{
  "num_attention_heads": 4,
  "hidden_act": "swiglu",
  "tie_word_embeddings": false,
  "max_steps": 7386
}
Each number is 128 + 32 x the weight over the matrix's rms, rounded and kept within 0 to 255. Layers, rows and columns count from 0. Numbers have three digits each.

# layer 10 MLP gate, 320x128, rms 0.262, rows 125-161, columns 0-127
155112153153051150048115133168126092166069121075126193109092130203116119118094130154149143170059146199171128152101088078120101157061112139148116139137129191140117107115137179079114066142138155141132115107090111129130124177145177081090184073118111111106214165129096073142136125134161137143107112187111109104089131131193089130077188159125130153154147109148118157146112140086084126129114
153122134159086123101121105096163171074116137119096099126163127167106148132152130143080112183090092136161093059166103139182106117127138165166101119173109149157133124147136129132110184120196103081154166131088176154058194117113096135119145106108112185126072105106109170143120133112134141183139097128145077175114109084138144126158093111099132122166131130169096133159124100175163087129185
170165090077116187220128144112190124119082100120083035089041106150136102075126147083133097099094126106122088146165169175146134125151120146114142105085097141144079068105208124107122074132062134111091100070172119111137125084113127177143165136170170115113125140146108152131079045052098132131125136092147153088061197161130155106164098107103117162122148052154180103100179098116136188081162
131129133175125137140170107103073062147132077115089093136086155150165148136152089121171181107109202169120070129137131143158137161095141142097127178182107085111138119167109136093102170101124112135108145118105111082146133175161146134088073200140133136158098103143045169110122139131085120147153099067123219085125098072128186105137133138159147053142155118111133136134182145150154163130125
087156080101129123098175114144086117120065092118078117124102071158181096100139184119091084131124113107062100107090143106112088161154079126150122183126101148171111133123168097175139076137174142153108105110163204109111131165127156128098134211181070086166111190034122061094099192119088124075140138149062132152128126104177139189105122117147145088029139107166141122121116133109121150098133
143119160169111144100074156094146101133106132058073113093119125195137103075134093123182120173168092180121157100157136112068140103115052165122119080127144140181140124144064180115194139074111130150083111085158086141067187090141138099187139166074207066144133178074161140106152145110104118139076074104139195108105163151118083131148151098129165156139148125134063154178160146129157091108133
122177063112181131175144162127094089114117135180142128119149148154170127164134072113139125172153150158128105068080113175093108105127167063182061088110118064219129117142124112104184151184124155108151119096175126142110097183094144049093151085121092086062084188128108109088080147133119110096202132113153113162131113119170083163084086137147103124098076180090093092095110129149128097115113
187092151128123096077188114162094204149162156141106119136097100178174172127052108109102116108116125145113117134097123128137055122123104171121064103119158112148167190044068125070132164155129096070085071147079093135145171147139080105196086167140102113141091152148117102177149181084052162093120071084166127138123203155126065056161127196120093096141111152166065098156148221136123155118158
106118118132155119150098146115150155118182143158059137074156144154113162172149082137125130114134150093092110125137098162096141128113192113089070118146134102180126135105127170174124130144149113137180133096119106136138166135138071179137108151091112127120139138122098172144083149158119158177130131119164187134103113165132095077139098097134107099080091115155104097130167144172151119159154
115146134181114172137118167115095137126128100147096147119153181104128142130129112134114141107108143176122115173147100125142093166142149153166159095172124100126100085145112060139166100079147128129097114175123201095159152125109153149202111104144133113104227111132137091127168184117133159141139141119084103114148185122125094188111124112087094047115144118144124122154099089107096127162094
100164127151127156171149121131145124187115140151128100110119127101112115140079068128103141087144121128092108092136079132123120145128195078098134080115121176103123193153099091102101114129074116129132108088121127207115118156108114079125157137109158102153145097101140152136148163103150122128164128186141192169117168128086100157141197208113170093157126114082185122078145145109148098173123
194157086146148148145052155107097081137134095190156064138088122147096127117124128081136167107168151147127105079108163109115117124093146136121115101148108100204179122124143185006110150126171159082088123148095119090098092145113109121104153145136164121089141133133126144081110117128103122159099116189159166133112168091102146147162126169133109140111127160092116168174133157110115080077095
103133098062145127190105084088138093162108155128138121149101176169131092118088151134156165123146154110136090146119123120162085117153118128129102095142146108127119114153186135115074119136111146136148140185185119073151139105038111174152118124129116115136142149130120174134146147088083154121134141118134124178146108142132093133085118166125095189128111135131137177114141094145107069130157
123208199146137096131123145139129100180126133133081111112067146167095109101096090107122127150083132137164156105115143049104134131111145146138180113112130141102140159126100089126143130125131196151121123127163101146154118137164166113108154074132133079134148095110143118137075110172163136131125109130047179157132196136139095127234146116168172132121137166115040078174115101069089126159076
091177143133075148136112073152057107135079102105078143136122153081167157159129121106122094136190133130164124100071111132111108145139104112126162131153126129151181164096142121114111075157164084160151132123110156087072140134184132103101117169123085134095168105084113204159070135150184136114149135118101137152124085111109109141156125132154175098148116134149104108159158110156161120135108
108171141123116141119108107065216130117155082071099132132121135136166107118125162078169127125133133087121139139084124087103125126118088205161172115127087145156117086110179125106092108091094066130113068132099152140153152118061118129133133189125078164104186135176133150083144099137167154173123088162073207136101132041087178153126139139124182098126112147072056145148141148116133140198135
139075144167109082164087145110145126091104168096132107074179076144132178165134147192127127083149125129083135096136129082104167166085090094144059140152138120145109113129112164072123142151078143128098093127045171070089106127102125163191117100104189130112141160119078211103137095147127150143085099170122138103117165066109139160097154148089093082138124100168057071161128121152165086100160
135104137186128109114089091140150125092115162186115145135123146174111157080134123150131135110085119112193113097116065158125170139070082078143147168133155130178131149151155144128095119138189101097087128110137048090165076066092126111138156205102094138066100126089140049103117089092139120137166162086165108085066144122159156099114126066111153173135143107128169154094140107110154102131130
150146131081142099111115145138108095117097190158162087106131176186147094104127152124130080164146137116122109147084142089084063094112106156192180142109153138163104072138084137166131120136067140202124163169127100163173152141109131189104118158114099111125155153085146137111130128146104147132157121095159133111129100143130149146096092123120090143090151077102098108098089145165093140140175
117071132152129172150137090113130077116065188147155194134120128113170095148120141189124129142155128114086169068099138111132114112115141170201126102144129140127116169173177123180117168121113150120140102134127153194121172105156060136128132167094153168156161097176097055143067096129038122129111092096121107103061135094151095201107077104124098170103091171093115190100093074125201117173148
040056109089122183118149171093105137189140164062102167112065148104124157134117183073127149125055154127130116129117118124148078100172099124163133144115180115118180082158186149118165084137122106149098120097109121173150063212174130135172162142136158086107121143114143090085100143092146163153179059156106114078080155150145084151145177132096162156159125138205134133154148112107101095109140
170105080171089094132119149153172178175133105148134142116070122173174122140143123167141158124128064093130118118144136138116096157091146132134095159203152138153153164162123100136195136114113155119111101093096124156190085151145121090107135098154096161106079130143178123100126114118161129164157178120091139101090137091090092177139135124143117142186140153129105107167135104164146127151174
136105118118160079110108113177140167079090183131143129175157121130107133150104094056131149146057121127107093118162105110156085139117124195156173104144176088163086149088138109192065066118178152117112050175157191131120118176111091062176100163147140112133094089113130156139147122110152149116127081087173157142090164113138088072094093120108145068151129109142089155154193138137154151134151
125112142130099116167123152147110140154128092137100170103144080119126146131110076114154155090170125130135075163117159120158145196152058132115173122130136147070054177155111152101143064140147133148118165160137162182112153142122140142096077066115090190161101134121161162112157156088126125097098115175155132119149157160120139139124107082109091100142098193133206068155158115120137182131114
129125123087164162091134115155197163148164163105124186152093169160136130102092083089105186161157110151158106121113144142140106074160160108107107125085073124132148112147118085049135172097146128150132104118108137176139141153150141159065128151150126140176137115122116107112145113121098106138173089064128145158165159204154099128144159118092138067163092146096120082154134105138088158035169
132204087081117121097092142096086098092173065177129108125205143115118136132135157110082129153124136108175157164123177159151093102086097127114045144076119101157078155101137166171136129114143175137179163131095169095159127161107064123104134174116156125139142114150152074170052077138173144168109194113175133108124129138101137095133120099103158096105105091122145081114154126078070090141115
109162114129111190161078135127089106119183108086131133113068162152106136183170078157120177112104095093118066171101124090074177094105103154111084139169112122126124131095169173121105085139072122154088142108096129124090125161212141070194156117092103127161106164102103125194154166158153116117091122162139158082101181149147174173170068141065163132118104096146072155139078135140126153114134
123147203086136138069139155160091160147169114103119147126185119126122124206146136124137136179123135098105075095162148085110080196086155149100156113115146126077153124141049160093133111129066131200097109115149148184138089151110107111104107111176133149147129079102153122127124138149138177128123074121117129147137145095100167126143111084119119079155081114160126134213123094148059106124096
130191166195093125185121169132130150137104118095142107166115088194176101122084081177157136121167115078125133138112203148123136185119160114099154135115064087151129144171171214091146138101138162170169074155149090158140136076135140148128098141171118128098153151101107206181077104108176070164079146174117121097121136103078047082154108182031126099110128101121102054161144183184182108191156
144148154115133119160156160093141143117177092127132173093132139198169074099111104176110119123134110097193052158137129170106102065093100138104112066140099090121143072136155122087124117106129103141160145114149098108119180168099118154098168110114168091123088106101086108092180144145087157158216139135059112151138120114116148141141088146054119087159115169130154179107115130161133145131086
103117115123071121102134162124112159188146091168111128166074118100153088136104167107100110099119142137153172131144059176099116089095103141140098113151149145180077118137115092209144140118142165122156134086169124116088146100084112108105160116145148136150127172103136084121115088152088107174161109078156116082154131167134178134118200048112087158174143134153110088141158122118070084067079
134095105119109073088119135117077151143120139110115179164124089160131103126135149117121109130128070138085138134114095121143126141149113127100092131166154133131143100129095148122104196106120153109143116075140112113124189137067110161168123160081145072110102067135092104142099117064077193177192125108170159135130125103152115137136142096170077172182134151154056174122115096169185170084113
135143119089172099102075097122051107182144083140141119118125148104130184133165077111097070089133124157114134120083123186080072182099158109131073117147118155166086094134179159137161131148156130124120144089136147142123144125134173185131148196186111130134141197140126150147129124157093153128119125140100103116077108157171128168112129170129108151084131083147086154123174159156083159151124
139164135148122121158114171147100155118108070113142128148076111154125181116165108152059121099144150174116171117164127146093128096088155087131173105121135133082111136105139141101162205107107111065109121109142127143122068115120170132208146146194131095096124171133110118119145110156091115112149106074157127056081129119123126080189082155080103128131124042148183142094143113126137127156127
130137107155142148119162117103152143150194086115151098167114105119145087146126136087174129118090144126084165136146144123120083109089076117159153108095132113167133105149152125123121166096168081120128111070053152114098081108126084115125146128107095162154096135103170137097179185136145116152150109117147123170125100137170145155124070084104065111157144081123040089055177124115140172114093
136148114131079140120132119142128159140086107129087146144103159156124095113110145125154067074141122115106152106133126106080174198103120135111099099120147106115067140121150111138144148082134144140167102155171130128207112155101175076121097085159085112136112134168148123121118182049163094178098058140162101148161164140061187185124137175139162118040164113151162109103146091172082110170122
152122079139098132130115100137142091130145124156098143099148188116093141108134115062114066105125157124169135051167130159138104129059131099184104134099106160133118104091115121216145145092098102157170077112184166167130164185062159168146140117134155144147139155147172177106089146131148109130194154094104158159114129166175110075164117159108131137050077079150091102116155140098174087153101
# layer 10 MLP up, 320x128, rms 0.273, rows 125-160, columns 0-127
149168108082158156123130119159086099065146186066132127115080132158162101158178119110189172144101107154122102091148132093127184150133088170127136094113164112107164168102067122126071164153116111200133098121155154151138133169154133108146150138129169112055179050097148113108145114103116187113172137095154148117142048165087173063093190073137070169142045088139121158110175106058124121159180
140166160122107146140105148154155093138098131079129118114119127117126028103149146145142116128177210116097130129090095146072134135144127085148112179121083145156172171067133138138120057128177141155149131206074151074105135127138137130125124123168124144137151080115170077101150146172130128116136209123131209129162140087150079190183129186100086118066125118096136165058114171107145120112092
135115118134099112071173161073068114143145128073132046098128139080205121141078164120129150172176112112150107177076116139094119153083151124147124168137138154110116138077082101125116096127156125107062105118108154186131157105183153113096143087168105138118137113117098158128105118152098151222106118153104122189136110114087104119085115155099185134106123179165108107237158144092114127199065
100107127131085131112150104166108158119107126160120117069068132156203159160103134071078078109155159133152153093162131109152146177110150127125129125157134172175107108067134158153113152112117175149068100140072130142132069126141170096139183124120112088100146108100144111152156170156041126129148109089153172101152094108113105100121128095131158158091126136143162129091113136144098169142155
194164133136114098118095124084170138095130131155110155178129176150169175089186119127171185168137099146099109064123096217154099146151105167087145158179086132123081156100171183104167169108120137086144092152114174107048157156142174162158111075133166133178116142095136131118098115127136086096163172111122182114119150145132164126187153116106130164151174111077181099148126141175171135137156
105118118190100206114146192165175164112056142075107096114089185141163179137145150182093188137141135153177132140132188134057203095141062176096125134136161160159145128160091159143172135098161125160188101106167145123123119093161158100192106172122164153131137119095119120080210206182079129107152114139130109122132147151144137145146098108115121109150122102191130101146128120121134088147115
136085129097150179103111124119154093151182173157159162137119173176137140131105181123255069171092094127154102120048176165168104115129103165171127117132114153144142176133135120124126123091124072138136054106153146113129124088149175122165175140120111126177102197093091139126154121112107128070148184096121118175125097099127141129131104087122115174107147106110121095108132122135112084133136
072143110122152117123110103143198085135151129091083162110133098120159142071087135152104142196117117156135224148147197092104121149102154168173145168120062031140087126146081153119112148162110119137150109152118184167132153118078127070107122095138124173155116137135116174144189110127116098151054157150122137120114203122140126088073127106096088105100125123174148099113097158111139136119156
126150157152128104065101128123130125131103145178128142127126121124140078120123152168115109123133131091140128175079101127161134143158178109122172121072162153138099112121154124196103103070103141105100152176157088194148139127126110108148175088157128076138120126138156103130174133162133120121119127121154158169132105127131126202144128083159053070132167076107144146111082031095081104107167
086160167141098138063141123104089118106156090115123116096130088135169104096097162104103121190181098128147200118150000073140146114185146121124157099131145153125075091193137091165187142100138095167111134120159180137119156157113158064194105143141131139141180138118129120082148124093138145145178160165090096169095168091118130150074079082139102221092128140152114139110138171084192177068090
143096144081122182107064140148084189145140175181091177115130112065129123109141160123131143125152132125146095142127088137128157054080121144151082149156147139198185084113094169111154125169065187094074159068137142135065113142149085147133149157117156104156136153135144086123138108106139176095128125132136092200144122102172157099129122107177144189161127139150150147167145119115170188106169
153120155133171121156176140105148114113214090151167186168149135136117201044145111105075074145184081163170169131136158053106108155183151083127130193172132072174101148172064203101110106142077153087179168141180202095125147137174153181144139124157181163156135110077132108077144126139130173128166105125137189083125114113127058121083165117129161133192081120124121150177122183108185136091124
102142186170162088160166161141134162173126131145123163094142079140135167138111137166140120149131094086116088116119124142079137114118100129108139125170163159107129155130111143124111089147198131156102106131127181114067112167139106104136129114152193116121109159120156146120086169143179172124086102117066146145142141149115118144124150168138138100101106133130148090165137122126119131154163
127136120075106140164146110160108148111126195089135140131085136136145131129120163136118150095143159118158084101178148143098165150138052128141101085135131140161052145123090195076112076112141161105050116132061117186107086102149113120115147113181096095129146075168124121118120051096135128120178105120203155237115124131172069181053111090116127169135172083084145147069132149143146145089178
153104136147100096079172148090166154110147140085086148146116133135069116149147137154092094153079136121113131125121059095166074082069137114062118128135180126119113132174182124174128170167155124121146088104120088131172069094077088112139152106116140159133195142139111109139113132108128087102152105143172089103142106099178148103152152122120135114117117105142123114152065135058174132107177
030148054106176147139063078179163135061148072143188140131118121101114116151110117085158163113087146153115195127130113200111145106187172085161082094163125118090200091115151099220148132117090117139109158127117157164164109127154065204128075137085129179118146152141139113075131116113076108118113144098159102114095205093100195138187058112136146164105188108153127125138193228137112179105194
076116164103139089133116152112151088130107073077136138168128073127145138105112158140105142175204147098076195056166142112086112061097024123149092135106085156108105161089070197065134130131194136136078117100062131107112137119107061190154142122142144114093069117155198186049190120085085116121134056111153173161141153084056116128065200091099049070181152155102050097172156102107135073133190
101158137092108129176104138108154076050161088133118137174134148089076083128185131156146088104138120165101124169086214121147107049122099102095127111127101144124119112139129127198105091102096163122073141114144118136102145073111091189129147212143163121074110102121174130184099070146084219142135126139178120101132132141138160169198094141081141158125116091140133113184199114140118091113064
121168071107110119064129127127127101072140162112160094179090122132102081132166116166158115069178145134180119083150119111172091146208129117117158086117162150128155115120089100155143132127121105112128177159128121047099151156076083173144126138114094141088121122095113160090124147095132088143190116159107111108156104140158075117136089157094122118118081098055153092123120126158116119147136
213085147138176111108095139074182129123127090118203177136093133115096180078135085129073136076161138146156149108168143115086135135111213120112128089131172117105134155133183185141078132108108069095105156117149144149135159063123091135082074086124164161121152101171098141152115109078149145115134093131157177103109114131186159222097096114142132152128100164102114159118180078146135077122151
106089157137123113127168158090111090155150157127139169107129118096086126131090090109139143206112118117096107150110149201090068147136136109139061163117078145141191144132134097174172113134160106162124118141124079070167069153119133157156104101162162145170156083100099134172090147154151117097136105073106071105087204148104113099105091073136190154136112135086138161154126111089112063116133
145075143160194104140084143141099123128095084089136146156143161096157198155154090169163078138127093107104048159068084220091092129108095126119108133142141130136107123159101124080153200131109128146119171127077099131123094198138112155103079109092159213102109142116141137131123067138103088109123111119163157047134108079117080109146134152142065083173089083157142077159087189205071100173117
105157175105060118172175108142152168146091102140170143117115153170071147109124101112125094201105090073137147117120124126123104101115122136170124115117133118163088063155100128069092159111143101157162081217116146119117126100134137135116189149154151085119117128096142084139054116085140154161120108081118103141160107124164068139169102150090118146132146086150089130117137160132063043172185
151150151156134137147132119153170103157123107170073127108144101125130144154158100102174073178171151143147115145172093160188115170180110094152154136113137122088133124165163123164203139154156140217100146146029121140202145199092126113127180131151131090104111140133096041123092120122184161118093123093102126030112147176099074112092125155068153066175116129122133134134104091105111124153085
113050108138084144134124153134173081151192141124218148154141103136108128050112220096112113058116220166088116117157143160110159152189086148117138156122089193091118105067113123112123137173085138082135067168157113212098150146121125123136150095167165161171170077108166178133088124085142114107084167113129140077159109159121093113122138053120147152173137094127152064135135147159114082116208
137130143142116117161155164156100131165134192103170180135088156149147165160103118177163149125153130132062095076074154090148056114139145186110169055163134083114168087137104111109072141126062120186098118140104085124167046068110147137159140134188068057127072133084098145154120185141105137114103104139150162127078155081134109178064139128141104168149113175087138142179104136115152093134135
128157084161142102116113107089114142121132058095114124143185088116104092086166151138103149131141130143101170098153129131116123134173156045107165129155134119129162105134142161125111097134153072079164085092130134129145127125202127140082157128069110192062125124155153076084123127132086124154100129051140129176123101135181152065097199038103136103124141113181125122179155141142102129127135
171127137072161183176141156110167112169102120134130067130063136168144133102145193113128119112120139161180114117129133110141118096179139136120172157138096139160098153116129145059120155086169143117105153137138200160107122139091146176128125115116155158122168153093110112186166103151125094097075139160179117141176085098130094086122123077114149126115147112134163125090103154117123082123126
137155046106114133110131069132079144153110080153111139095193130130108195107158142137064071131121119076186131093103145100144123022109207137176158055141086119123099083081114089180142147080177098130163061164147098097138080122124152121149050165114098120146166187131112060104157135133073123063142117159150175064160113088169135079129116116062116138092116165108119122116141128103138141083100
139146127121094183145048051134139186177172131106137125103080132120120105104132100111131173123114092111153127106098140175143118116121077074169152160107073132108072133076119103168152086159102092102139073145151124173099133140141142119129087151090171153133171107118129163088150135089104166097073084106127091174146102040153182139133078176148073120103132160173121146105112140127127114149127
126180114146113143114100170135187153151155121163169104146113103153143178158090169103100183128105188215157154128122121144096106156139112163096090112139084140103147151146107101137139106121154138103136130131124138142183172114050123050114125146145077148183164185177168139116065115130112106080134155169131166129127157193136093181086187167122129138125125176175088125135123081157136104186111
119137101151147121102067151112098129092157146140127090158115085183076159108158098165132103142169104112108144165112160113130131104184099158106117129145181203138122146125133156109149071154110115106157128118111113166158098217098152157109112180095082080146163140105109113112075151137135179151108110147152108126167096180146128070063113125124120154121138118088123160107108142145146155059141
156124138100164077143155157144155139129173093145139088129115140170144112095105172152099081152160053176156091153155160157085182126113067058156119121077145158089150187120079086137123153110070123112158098119111151154167150114117128142145129141154148095101149143076133147142080132133140060130111141086075113152146124143080090140153145174140125129117164150102085111132108108187083100076159
151136066121115146107117100137133095206156097156145110141119097189120119155095064100147133086180133110100137121117131125084164146128108097102175148102176125142121140102134132168068098123062142112178095185147124115134123104115169093144084132131145116203126089165121144127081116159135118161150180130056087187164151154146068178071152092145109190115092191143090170109119073151187104068133
120157161126134154080113079179124103152075155165159087135094138104140142121140191105134157127141119097113105115104136083146147133141154126173166123179144099121176099152127098162120122095115120165118173097130107066145128135109155137103132146133112115150113142136145162091107163140181103150147159111055145124126068140145122088187141088068125163122064113106103162185138132175137140143101
179061126169156127165140133148067122147139142137104110167128062148205153130070100135126182127169052153155111147177098142128119157174173086161144116164155094119157143113055145151124190147150100160108126165056117084158164119174107160133127109085174243125136127121083168120134130208169100176158156148128144102178119198176194117151162123134114103119151091153138180127195145112090078040219
# layer 10 MLP down (transposed), 320x128, rms 0.164, rows 125-160, columns 0-127
110107116138125163139097141187159082135067126133104125154130102130089122075141163147156132144203151100173147191137179137082107132156142181144128124095137155096122092109184124163159075164139111160129128018166137116171095125108177107156091100139144097130104175200113098136088111083084032095098136127170124090122131075118104111114093212094152095118130160175138116151102174068119170150196
121134099159073163135139151119161106130111153141093104150166177103101089150133105105097152165106128104115102104120210159157140127178171115126070191164141155139136133110070108122151119139124110106110130028127194109114125112113170127120139145120187173115136160154087128121116199100115104137168097141114133085024126077142141098081062167098173141110133116166139099171095174151105112170060
117107125121147095124102135147138099117111055113145099149184135164081099135168076104067093104159146151160160118139175123144134187087156152179160123082133120097122083205087089167126125112068127116102065134128134093106136118207109140138145109087120105106069095106090132110155147160102169095121143117082073103176122089145132175148178164148088091148093179163084159093174137092130098158149
080161127118112130066127153080191081157141146143217093096184148117142105147096128136090104119096112152117110094149137123101194135112139137107143095111134124130085142116124117110144155116179182130143105129100154164162152130141160084123135092105181114147128094164186076129158112087138112129128092122083106148192153122108106147137149151154112113134120099107118111131143138095153116085128
067151070144163143139154085127111146137134110144118128167174106142111132118107099108095118139062154111118104116082144079166146104129137109121103128173148125216110163100120105114107103178119091088094155114132103175112093184157104130142197136114156148091118127148152120126178100147148084121174130146194105109154154158125161112108159183085160204121083210149079145127171112113119164134133
102080175135156177113151114064078160094110039090110090151171097152133077044114140117167081155145168124123135112154146156074129130150082122106124149147118142143192145119070131029125111139117138136085128168102143144112154117119113130150137152106158145147141169126188156104184108069100074101119076095129101088141163083121118142154135145114108167169142158135099122149104118100147082131121
183109094109136184113145180176125122157117140088150112129141118117076185141121161100116152097154137114184096149152107143173153144178138101118083123123124121133134076024082157122131109125145145057152097127162114077173170152082045109144126119105101091125161195118122124129099126126138130069147068094126114091139161133144130112103124179100068138117142151124073149066123070137102152126090
122093102112164113108140108125105121128131139127129118138122146121132173085107184079082092125080128165146165076169154135130182077107113101138128115113132106119137130110114093079150086157148121104099180080071198114097139087125145128095150142145100144157119119132124151094153209130144127048176132184054154148146149100126115161117108138158124156089139130159206149121132100180112158161123
181123096090121130091104114099103133081127132102112149183134144140115113170151126097116184130133159134152100117088166124166096153141134102140126192147118106112135156210135134154120125142116134146155153113116104116145123136142122135150087147075108141088141148119106120082142092116104158120092185068139162075139120105122124148106135082160081117087133081102074094180141115140161137087150
191098134167115185153151123162165137158164116157096139101094128097153133172155131176146173124147175147090123108192116116107158184109153074131117119154120151085092111110152103172118140138132050156155109171103169000060146151106094106108099125166062137151102092080140122104176154195107121174094120125125104083200123117108148140148088113125147075123169107131103125141113137116090118134101
109145136090157077120115143163192128071105184057129096116114125117123167100071131172102195101059082098096135091158073119169128110075148104103130127142129159102094163067150109151122154145185141116067133134122193133095131156074120175104145128132095118120115076115121129117131119097128111109133176082127140148126130136112161100097089165151147178078109108097145137138088148072198142131133
162127110100096182128105127143072057109102130105134155133164168112089123121147131144105225122072149082083142103140161155115122105133073124141106130122098226170174119079187114045150113149189110163121161148095153092120061181144150158138144070151187168114115108149090196108168100153125119118149105151120083152143148144113151163127106180097144099133146090130103188126114123102164121162176
161152106085114143139133220167134120122189118179170112102084133129166113133147147127138085123119129109102092162141146138210104106104109162129168071115086113154112068093093103129144113084140105128125068218146125154110123157079084171158113113147151120117103128134156077116122111096125128134129150175141109114116150133104127087118099129108103171100187142124098124144152093162132165159197
123104146109213111139178119136119145116109118168098138098213087095157141092053135159133080138162110131077111097128061117115090119060135105168118146142141146139118074134114198120141173126171174164088068061111071120115116144134112095171115132201122179135136166132117126153116055080041172154119152140160131187075111160128072144130111113128093089060110129124065112131098170117080123117137
178084108182116128136150100149115130165152162132145111147141109111099108112154167121160109133102189125122134146166135124150174134088105118138129120085100115127092152120123105105157094074077168085091096083121093106088148111109098083138091100109165113165119145115126114057114085119140172145073174144120122127075129070117075174118167136181179163076082153116109160166031186150108138104131
162103109164149131192085122125158135086123173128137081093194101085117159117086098128085141134132136143166135123152119202101167149100116147101083149156141172122154175080118113206138176111141148113142062069175135149203150156149129148101191150127106105052092090108134147176133155106089106197186071141073119127130079118104151141167179151126080164130137170135095112155128126163139087139156
109143145154102151143115154082165147113114163127096109112221142078136128122089165070133144084144147155135053139084125147110133139138150187139174148109158132137148153106139078112154112103072110083144096180128143099113118148129158116105146118128177134096156150155096169168115166121115208104095143134117071078125081120152169121170137163115180166106119114188101126098124131163164134134115
104173118122131095125128142099117101141128106141135120117185128084114129130206160096171143143156146157066033118149122090118087095127122118139147175140178117097184111127170159103123156150185122188150134067163095087183116205125167079099110094146133098048097143131146154099166160160123123081145147076126126151167106115091171149030081124096136156117153048122143085124152147150125149177174
179113145116128099160163115145106148169152140191110133097116202148149102140099140131137205110127115098116150091086119161120155142072170128194106158145200145115139071089109135135115108116160195097124187141128106118074105077092137124141145132065161103139139144082108162134115142141133072141117126086135165062205168174093098093117111136084103138161168143159124163159121140165136125133072
130145123125130130110133089127095128164099190132084078149142098152125115164115150183161164128172151140189135098086115148117073140113139113189049169162137142121180138142070160137135248167134147156122146136134129127077105100102125056094119099087135058147111173146129082150131081161126172130180110102148181147145115096145090174118154103165130182158138098079131086059155123167142117154110
201112120163149164082084134099137144140160155064100144122118153099126182120139109099163121160086189136124146108150122154129085191124089115110112121092115077098111143129175159137074094201091114086135117063076104201105123174173085131069087129117119139164132147117132163107077090175167159114118123153112133100157127179086079183120115136180155136124143131162142126197133138181084110091150
137093110150125118074094088130208159140106106130092105156115147147141103070124158089118200137232152115088155131162164129140128173196134124154114211101171163171129125165150135115142177163213166091079135141204150135183110115093181113142097192181111059086071126124035148177132158146121130167101092094075137147062149124129119191070119110101165121137059128118090099184093093163154161113198
169115124090107113103166166165156165126113130087155114095136123078155109118144095095179174129083088149120167096172122100163149226120153193103052123136198082139101170147149149168126084174140105112132124205142124108052112148160156081234127135110151120150176038141129133117223125167108183077134131104156160188160131107124130088159132218191151095166165135128134131145151126112140185097169
167082039091099152157088156084116140110125129090098183154123194121120116186135145094163084117180128131146192116151087130116151075117161104146148135141136118172136153111134175095094139067097125090127095113183112101088123097155115126162090119153120176110100134082146212190131148126075123144111046157127143143045129142134124189096089124134176108158114058130142155152137154180143144100195
122176113110151118147161076117104165190096109134119120131161106117150109161146140138077113095091105140138111082134154051155060173131094155118091157074096071068098150207157141161156144100112141088165171070127122125132136088194131092172144124054112093054141142160054160115087138093153087148177085088147137110098119131111084183074088159173120089108159148091128160123114153134126126152133
102122098118190142132108149082148169144041150131050166090105187157047064101119077127138146082126149047123106114133133133158143096142128147142171156142149171116159132094148122188151109088167121140157062096183112079185151123153178164138093039137104158107181161096136126101178178104136144137151104129117123106129084158098074138175130144089124083091191104059123074140169080138082096111187
205115153165179076129138148155126187120162121105060158199131179069094099139107164096155104087094143094121177122149131122103174183131204080146078110110111168141098099164129075152159128131110116072200154147101117116133053093114092146108134106165154137126184169126167186109173137157134077086119155110101115143158130105108113076134122108130105170148092081090115126142213100080156126113136
131135070149149139111135163114101084107133149111135182138111149112114106076083102119137113085068133119131114142098129152145138080133086168142126116106142109179131103107171111138134147136128161099117141143145152094147163112125194102141098138168163095139068128128152119120181118098116158151148131092080085165162109080106070084155131110065098184131152148117113122069142060126153156100161
098118164194106151195086179104089126152101142090102098140049138181130129093088050087137179116183135092103143131092117106144110120120163077141157126119175163158115095147162162099129078121187184130169119146114058156073113164128143194119090113183198162126157135111090097147076136123142137168142147171130071137136095146047073116120077191092157120175123077041111141116106158099149129176136
150090136146098082127149137167123150116129108096108141130124166126185103151095168131107141183121096088128093209169151117156151217129182129173116170138024134158107088167122205114188161147118117101153152094161094121102160098119081126127137081169141167106154100182156101150172123116135150080113085136122142114136100144114104134121000136156135093079171158086119109185127152154098084060088
139168198112133160105165146107148133157144143139143126118172093126098123127084116152171101102178152152120175128064119121111167133120112157105095136079178173150193219146112089141148151084172108097148138131136104095100158154128130114176111087133135150125120102164173090098067116096145098117182109107074141118114159136129087196094129065119069091108099145097121103132141138144133139151078
161081121175109155152130128111152163174135077070099093117141151148109130148108138092153114136177116133134124090138143118160125167187118076111095151128082101151170094145074080149167122176145141123130142145144156165128115045215144105096182170181132106135093179157118124167099139120169129109107060125137128112127138140126129112146129125157142095181128174168118087099112175116068175114098
128130109167120138108084113129136152115112102094130107115057140106132129097164113092077108192109156103094155092109105090098139118118176103101143111169151141125144149120102126142103156153165101135149131133134086043139105142157085125121139099121163157102139080103150114147103096172119101091077127095137109106156096130117165096096086122108159082137145121141161175077123152145137119107125
132097178132150090200163136129074132120097143096167144085157172128163114134136096125154172156084138151119131102108150081154132046121151120164078142130126149090095123154187104076157135131119103102129131100111087162119128126144144173123108123129083163187159138129110128097163088096076194147110170113073153146079094199107152068141156101086132143149127126093106119185148086099119155173167
110088101117108110173098154179109102155099131115185099152185133122139139108192145096105124154136142139117129091155111177140116140159108125062146170104137131144150159130123116143138128158137169151121179159119119156168134140077130146076146090136102096084170114110088185182113088135109134126118087121164164120069124143109106160127146152150178126135158150103118148138127125151122097051072
151124124130185194113079172148131118162113145092137168149102153176150126194092115136104134137121135152219147128153154150116104146172130174124157116182093093114194087137118186108131104153123216113111204050111114159171116161141081140112136164109103135113067132156145140119188106157083193136104142117115097119000106096164140132164126110213120149142080122078145148122150133142190147170116